Weights of a small transformer language model.
Size: width 448, MLP 640 GeGLU, 30.3M parameters.
Architecture: RMSNorm before and after each block, tied embeddings, capped logits.
Training: a variant of Adam for these matrices, 485M tokens, 7657 steps.
Each number is 128 + 32 x the weight over its row's rms, rounded and kept within 0 to 255. Layers, rows and columns count from 0. Numbers have three digits each. The size before them is the row's rms in percent of the matrix's.

# k: layer 4 attention key, 448x448, rms 0.021, rows 196-242, columns 0-63
# q: layer 4 attention query, 448x448, rms 0.0214, rows 197-242, columns 0-63
k196 078:126146125106083139162132121136095167156099135133057098151147123163121143153128155145147079160089144133138081070130149176098162130159136102097154183137183100100154136160089137145117144107124087
q197 091:098145120162134157155116137129220108125139151104151143125187160104138129067096161140128138168020135100126136211141189123137147154124134115203094111146173150043118092130110157196125162127115135
k197 110:135117144163164093094134116155131144120117129109153110130172126127054119059108111139086134117099113110111093175137122166077103133107176157163171064087138201152102153130155145111071147109093129
q198 080:122118173137084161116134153131148079090150132113167147163189187052135100111174153089151142157051142132140150149156154104094168133076117088191092092132166127078104097076174172173107167098179076
k198 073:086083174157156149069102141157141120107140166166147129149117175105125128059105134129142122097112155135126123174134140101101092117120178157184122092066117177172048194118159142153113147081105111
q199 081:167140136159190157113110091180058165125074118106123053149108088168111143192138100132133103085189129124165075137112108130121091081141210161046150130109054088143175100161133130064149088139089146
k199 077:171119115111092125218152136120090105147059157107145099118180132157119166143153122175136145154153094113207123113106118210128152115158140099097112157192123079097189104077108151114115151143146093
q200 099:157117096118101160126164086166070106112091152117081119161146058088127166175147103122150140104084136130135133114139112136099096079113123145086117128105058133104122151141151118116180134093115127
k200 097:205123098145103152187135048175097127093102157137113081173197098120124168159162106153119139129086135117158122118120167199134095085171166124138164169127143127081129170125115175182163138108105112
q201 088:071092130111103150192138188127156049141173161190098146117212130085133097102150156182088153189073121129118158150174116151102132140133100103193099153148130116085118170111121132177139142099138170
k201 101:111141118141143139055143166149127093118150133160163104205112099120118125155098151105181106155092172158140139107123140060102105153081152141164086107076127123130064173106146120137142155151111126
q202 090:142153105120069181097153116104123129156116115192101161051134112093154106114134167141137163154081154134113127104178150063095078139098074157137147157161077158125105201156146111109167134092076156
k202 098:121121108091139168118147080164132125119119135143062125102147098093148148130123150123136127087118181156076139157075163121052108110110122136135145165191091158089112216150105145188162090081124179
q203 076:142119119137177158143159144120127116114163146119134169188063121160171148186136136114153145133219173143146152083071137182144122160137147137113157180111107120232215128163104103146115072131146156
k203 090:117098099112141123125104160103125128122119112098120158116105118077168136177181120137131130184147128157126171124208159125120130085163094091089147143110091068119197132125167062081150135128163159
q204 078:084123156161126103147111185116168133143156118155157107124247179111108092116140150121093128179060115133096107154167133121104116141121165116204156126146147144048080082150151153157129096134122145
k204 086:147131158119179111107098129108135107103143085127155141174109158131125104088116086101100136081116121125100104112148138083067137169125134166131121131084137203146121142117095204207097115082095084
q205 091:136123126120073148094110096114162070117116155117161173139093173072124099107076086109113084113185125111119129104122095115150107139158103135131109081182137146186108149160118164118109089114140102
k205 064:130118125101089134123149126097123140150158122137099119047086141107144119114118109117154109068095095152106108149121099098162160118106088123130095113134116105130140153135136088161144087090116142
q206 091:155141128140135156082147138120077159140119128113163074174134111141078148124139108108170117076133182119163114142150125084142151193104184213123166107156141166108103098152109134092113088108073124
k206 091:186125102145139120112103052124115135100143143094128089097184131099098137051163158147103080080104118091150046111124134156136173106192143143142173118125101149127143132155112155145094142085062130
q207 086:129116167088183104075116077133117104118124110115139087126117096091140092129158097149208081097064130135140160121122128079127161150143156115150139118099194106101074120083174097132049164104138055
k207 092:113175157114130087103160132125155107143158109087140054173112115179114115149109175110151073144077096107112110107081197111180196167113177171131141153129132101110103062162135127040106156105087155
q208 075:121102101108166079141117131126137170144183148052152127127106104118075149143111113153163110135172132081136134127048129154148212130224122134164122115092172057131188072114109086164103178163145166
k208 117:122151118141171124131088081125149128165180132125133144125111154158121112160110133133137127193126096136169121105103147147171118139130167129135124132112149085112183060123115158080108149164070121
q209 100:137103159158094130120107147139154152095120112110121116108101156097165105111092141157176131053159101151128125133150153073106137114165122141195141121072161140226098119134179153131098128082139082
k209 056:127136171132154084122169136103070145171160116123144107084086116144121096107125163166160092055124155110172074136089102151088133158094165131122132049115098148134133142104134103124139077112134154
q210 089:108118076139141098170132097176119163133159087125086136107109152124160094169152139203149155132123133107088138080073177124113112122150126107134159191103140087072126115128083132130122146154134104
k210 094:079174109144069141082123110161120110139176119105121094152099051084158108186107131119131101118160171164126154131081196163091101133116136076096103101128133116116113179141132152156107161169119164
q211 080:156181158137117145113103133143130095125083142153088137101127130128118145156129158118087106127147199138146164087123117133126092130148089117135196117166127166252135199177160160097171135091106144
k211 083:206095113147175105093077179137133171118158158112077146092148078094027158130165192159143092129149121176165111102128147128137140139109115095124133183167114078138102135139113088120173112158103219
q212 086:119127040108092103204164145116130135168124135135077144145148113117175128107171132148084158151121112121077157087092141177105134122139106117090105164156119093082145149106136123087128135176146134
k212 084:132112103054151103114119121164113112130108115138141075078119116104119116165115096116125139134148179133115127156158187117138159146131113145097141103216113120119158156150093128130190094157103154
q213 085:154109074140127082219176148118147215141156090144084103083149117119137056161162163157079138094126085134135131107115168153115168123144135101085123116159140094112165137100149095110132160123148089
k213 084:134126128139102097086152099135122123145148148119168123124088132135120141161125113154155169090146161101121123128048141131099136176093157113079080083151120137130123125110088155040132131196130106
q214 100:107114120122167179105158163151114114101152153087161084169044181152126159146116125101163099126126129135080157119125109110105214131158146141146146165078127122132145077116144147074083080094134110
k214 099:134125138164192090103101097117140110151150083133115084160126138132135095108091137125156091118129104102125116123121169146208136099150117137133180124007154132148152079110151111084127064096135091
q215 086:120174051102123145142168136112137136152125118131077154089164117115175102088143123155111187155117097098081137071100121132125104124083098108095113168188123127033145128148076135101143161205142169
k215 082:104174101084099183143130158152123163098091094114153154100160141094215155152114089088122165138099193139095130173147119121094088071132089116098074140218139135148168179135188174173170130138173140
q216 093:170128109168161086098151120097149081120158171122175155136033165115111186153134153143115121111217181124109145141072130170135139161152100086142172064097150177215140166120120176132122139143152103
k216 092:156091100153174150164067081112112133087113125141097111119112109105088125111148132121135134130137098159076168140213150137180124105139116099134144128150098051151157089173152095093161142128130153
q217 084:128147028149093144152160091136109144159167122108087166112140115122187117098101101162152129152127116127122114099108137147132109161145145166097051109154085084070170089161116134144165086165152116
k217 082:050192125081062114102175126161112078186123114138164111132101114131221149163071095107117113111123146130151152185093076149064124068113120134148063123136156129096125173093131135161137120136175095
q218 093:135120169094120174180122175130098105111065090131052117118178119121116107124114148122100102127109084128115152160159115136126123076145115125122138163155147083158085130084185104144177162122157132
k218 095:181122135123172103147174173143133125178097141127131087098143149174055141126141123174174135101148141105186155099060155160143125163097158156095123088161128134118153098118051123076192091149119117
q219 084:200105175161143122104131125122135085118171084186152135147121102144169118184174161158158149100138107143097130089158101131108115134151145124123201127072140175161148182141140150059130109097092127
k219 081:156098130197101141127113122127129122090121164108131134100163103121100158128151168155184141148035120146109134110145140127133092102131145100068181140117073102114094160152144132109135150142152176
q220 095:120158136127132144097109163155094142151128124104105122117125077172172102127128129103149181128118166144139112121134117074150071196125111136133128191112113132093105121119066114141120167163105175
k220 093:125181123174061124133089146123103154122103100105113165147147110108225129125134104090093154126155167147118141159152184122102077105165057116113123141145172187119115171175147147187101126121136122
q221 085:025122086083155130116115152120137133144129125124081158072144139120126116085117164086114117140120126132119136129130057091124149115131097076137088186150091112078072062141117069113128128177131171
k221 084:092116094081117159130119146149141121144113107132114136147093145110155101150097092081130115129153140121100146127118144117179175126163094143102152132183122115118218120141130164146146140130158135
q222 094:099150183151143175067093150194069133105055140052101116113116129112074144119073136139137104101107150111144136154156072071131085104116111160145154190100117156115081067151109155107131143132071155
k222 096:164111116206110140150098129163115161136151120094060110126172125111132122081150145096106069106162140143174121131067133145144130079157101129148158173099170168080141115144139168159135128113109110
q223 086:158112184159180099053107123145115093085150168106197115183082156122079161158091143134123094118147176143170074163126118130126111145120152114156135080103170190164124118127105181163128158112100107
k223 084:119114140148151149172104111072131174087124119131105154157130117122117149085163126121101134168119051144112138112187102123148130114108092096180145183073138094168098072144186105142055161130134135
q224 088:071025127134075136106135101145153091147070130153132178156156161092164143085072136122124143154171132128098140129089125148143086115144121122144055113104159137107114148172123124207084123133216130
k224 099:164181114148173096103177128116090158176132073161082167074094082127072155147161130147093092124111116164122097125125106131117149137085120107082158080140138121099159148109155107095135117124103100
q225 077:069117130171102116086114110113174108146100129141118130206180185135112137069066141153078117142152155114115130169118106136122116111103131122167075087174148136077108073145155131199131113107199137
k225 089:162165101092128077113164127128070144179157086167089157133115112153080139153170128167151084110113139141138090112151119127133119134117134103087119070108127111061175178120152082142130121107085121
q226 076:167186106125134071117164122113059114176165130107084123090106108145095164152130176131199108081088137173137101182123110122095118125127151130104179110178100149168190142127137115087134083065050100
k226 073:159126157114112127179151122106080144145098094137141192089157090118153105183139079146117153138173133082103109113088129133158140061164105106109152143133129149096146061137099114121106118185132100
q227 108:160134137080144157105089124079176113147131073166163133095074208162155093121129126127129111154157076154152144058196129115129124164128107127099048133130121038132129087115121119207157085148115114
k227 093:123132146164157113085111117150144118123135175139135116102109090093098117081086151155078148096043203141122135175124144138134096129086161136162106090134117196185092212114163144116159100087132159
q228 102:110077053122113135130104123071189055119155164131130175172157141164116083076079174177122194142131089103093127135143115155144160120156124158189074123182153148107146086142099123112112140159158113
k228 101:121162080158120107107129105149093159134150148114114088143103126153074140147139117095108118112078140169157167156150103150116097148087081119096198061100106075074120141061179139107185125141122159
q229 097:092131120104094169146109092153130139104112117161122217129085125099151101138148100086138109119124122155166163065180104079147169098143050121153053160133094042098123072118141149165158111152142141
k229 074:102096122149135145101143164174165095083162141128142103137076136131167145092087119104143128082090174115100163177139133044142146142122122153145136136116128156134122143135121157174193138122100134
q230 093:200163079118159158125105112130088131106116101089197117147092151158143142183183080127117125110200121114142130095133108161136168163144185155070137088143129066130160093107116133122138118173095125
k230 093:090139209154087119184176143115136102109124149081176165085138159124199087159145104126117168129112121140158153096110092080135153167177165131127148140124170096138154107080167096135168148139165110
q231 081:113130146146131099164111179096139105152151143119131111121152111175089118069117111186104125139129102095082106187118135156136100110190143149139201146095103191118135192150105132125123121092091199
k231 064:136173116102134120128117081099137124145145114114202150167198136154088130133100099121105115161068098079107113143143143151148132096135114145118182102094102171097106088115143150069092119136106135
q232 086:154092147120078121116164127112102109142111102162081162106119186106181110123088157106132132093167081157135172111126115144118089115147056145135108090157107102195139123137168112096131140045160092
k232 092:164099101137127124092151145140080100159125136134117113140144117128097157119134151153175114122117150170141163166085121125121120101089123132094118105170075118088133171121120119127197104099132132
q233 083:101103116128113133123112132104197105094123143091163168126123172101124114082114122140088100125159075114116183119157104137112163176125088109181088103148185109100079080106087124148096169174148106
k233 066:082140203109113130127173127131120145118146128141126140061074160154189117127138106139126152107128125132137155138125106043148133160101128143137102089150143113143127116087133105148154075151150133
q234 086:104139146151077136085172098144117179135114146169122164082100139085155114090129188088129095118108143113128156076160144077127137134096066037175096132140174148160100165126160091072088163100142121
k234 076:163074147111091123104104160135133173108137154167074053126125080115098154095103209144159118105102177129134054131118159103103139131101130137125115137163103153138102224159117135167161111097137141
q235 077:147093161108144145129089102150066163129100083056111050163130094164126186169126102133147168071164141123160109143080110175132063064140149171063120144087057153155147100155140081162145120131134145
k235 063:172111095142133150171091104132084092121055121095123106188192119129120158107208092153115117139194150135175148142155124227108109103185132119090131132155180121166126095149124135098096145122118109
q236 081:085114164134093127094151193073168097139159112168141182071120157089114055109147192146147087172116152139121206083180125081100145155103089090190155111177208137152067134116121133114066184118149115
k236 066:115097202172112152077160183141118124089145154129099131107066125104096064136093157117161119096057130203138093087176122075124112156080142120158122111110110114143117162125134081195151129143177181
q237 077:122080113034179122139089149158076197144116120133119133214128093148151174130153163171153133112064132111117106152205111111138047104124164181106100177107082075168123126147118062117127161110098112
k237 106:141141097056162125122141158145083124136083103142104046142162036105080177134189149128107092162130166125143116137171161157086168105090136101127142159140084142135094122129117154084139127134139116
q238 095:130131081140135135173121159188094167117098159129054090168190089130195133136170168147088150171079151113127136106132151132102096079115130173115102202130097128109119161138114085093169145130148144
k238 094:188138110130165126121091124135103155122096130142132088217198057123129155162167141111115121156132176118229119076108188143127136156118166093101114125129181145130103146119116136129119092141119098
q239 079:106103102122202117181114177130121123124164120118120140152163095180118159144144144165112149149114157084116132181117160157138108168124134165134133186134148109042138128133066095148169137189121161
k239 072:135198133140129146168096106135133140145081091106170185191143124120221118111151073145075135163151105125093216128153168143111067093112100115138131166087160154124139075119179112121117156171119083
q240 081:108123147095179134131115140142106122130188134166135156159176084221103172125157136106122147172057121113131115143129112138138116155092124148118129177083093134036169146119100107170144112150115188
k240 053:113135095127100197177092115152163069088144118123125193180143108124162132101125072110076168199157115124058185154176153147169119101155101108166095167080144125147120092155142120131110192150136126
q241 071:150126132127107134096137090139095161129093167094136096139063121097124156171062128141173097073140149151163119155119109120144124096142128156115114133079101086225185106165154126112096110107119082
k241 133:169143110132159087103122106099100145174159137142129084105093107148079139165142175124148084118119117138168086103104132155161145127080148121088096118108110111101162120126097152076107115142117129
q242 090:135128210148133149031095127153103108066123141096165122169069119151095160126136148068171129115117139129177101151147115057141131147115106090157188138064119167201092097125118129129102117083100133
k242 085:140113161156162095176099148137124145120097133111063090139106099120107120117129167129129106112154086122130118087174164161186116057147127128162183172036129119178102113133172127122089126078148120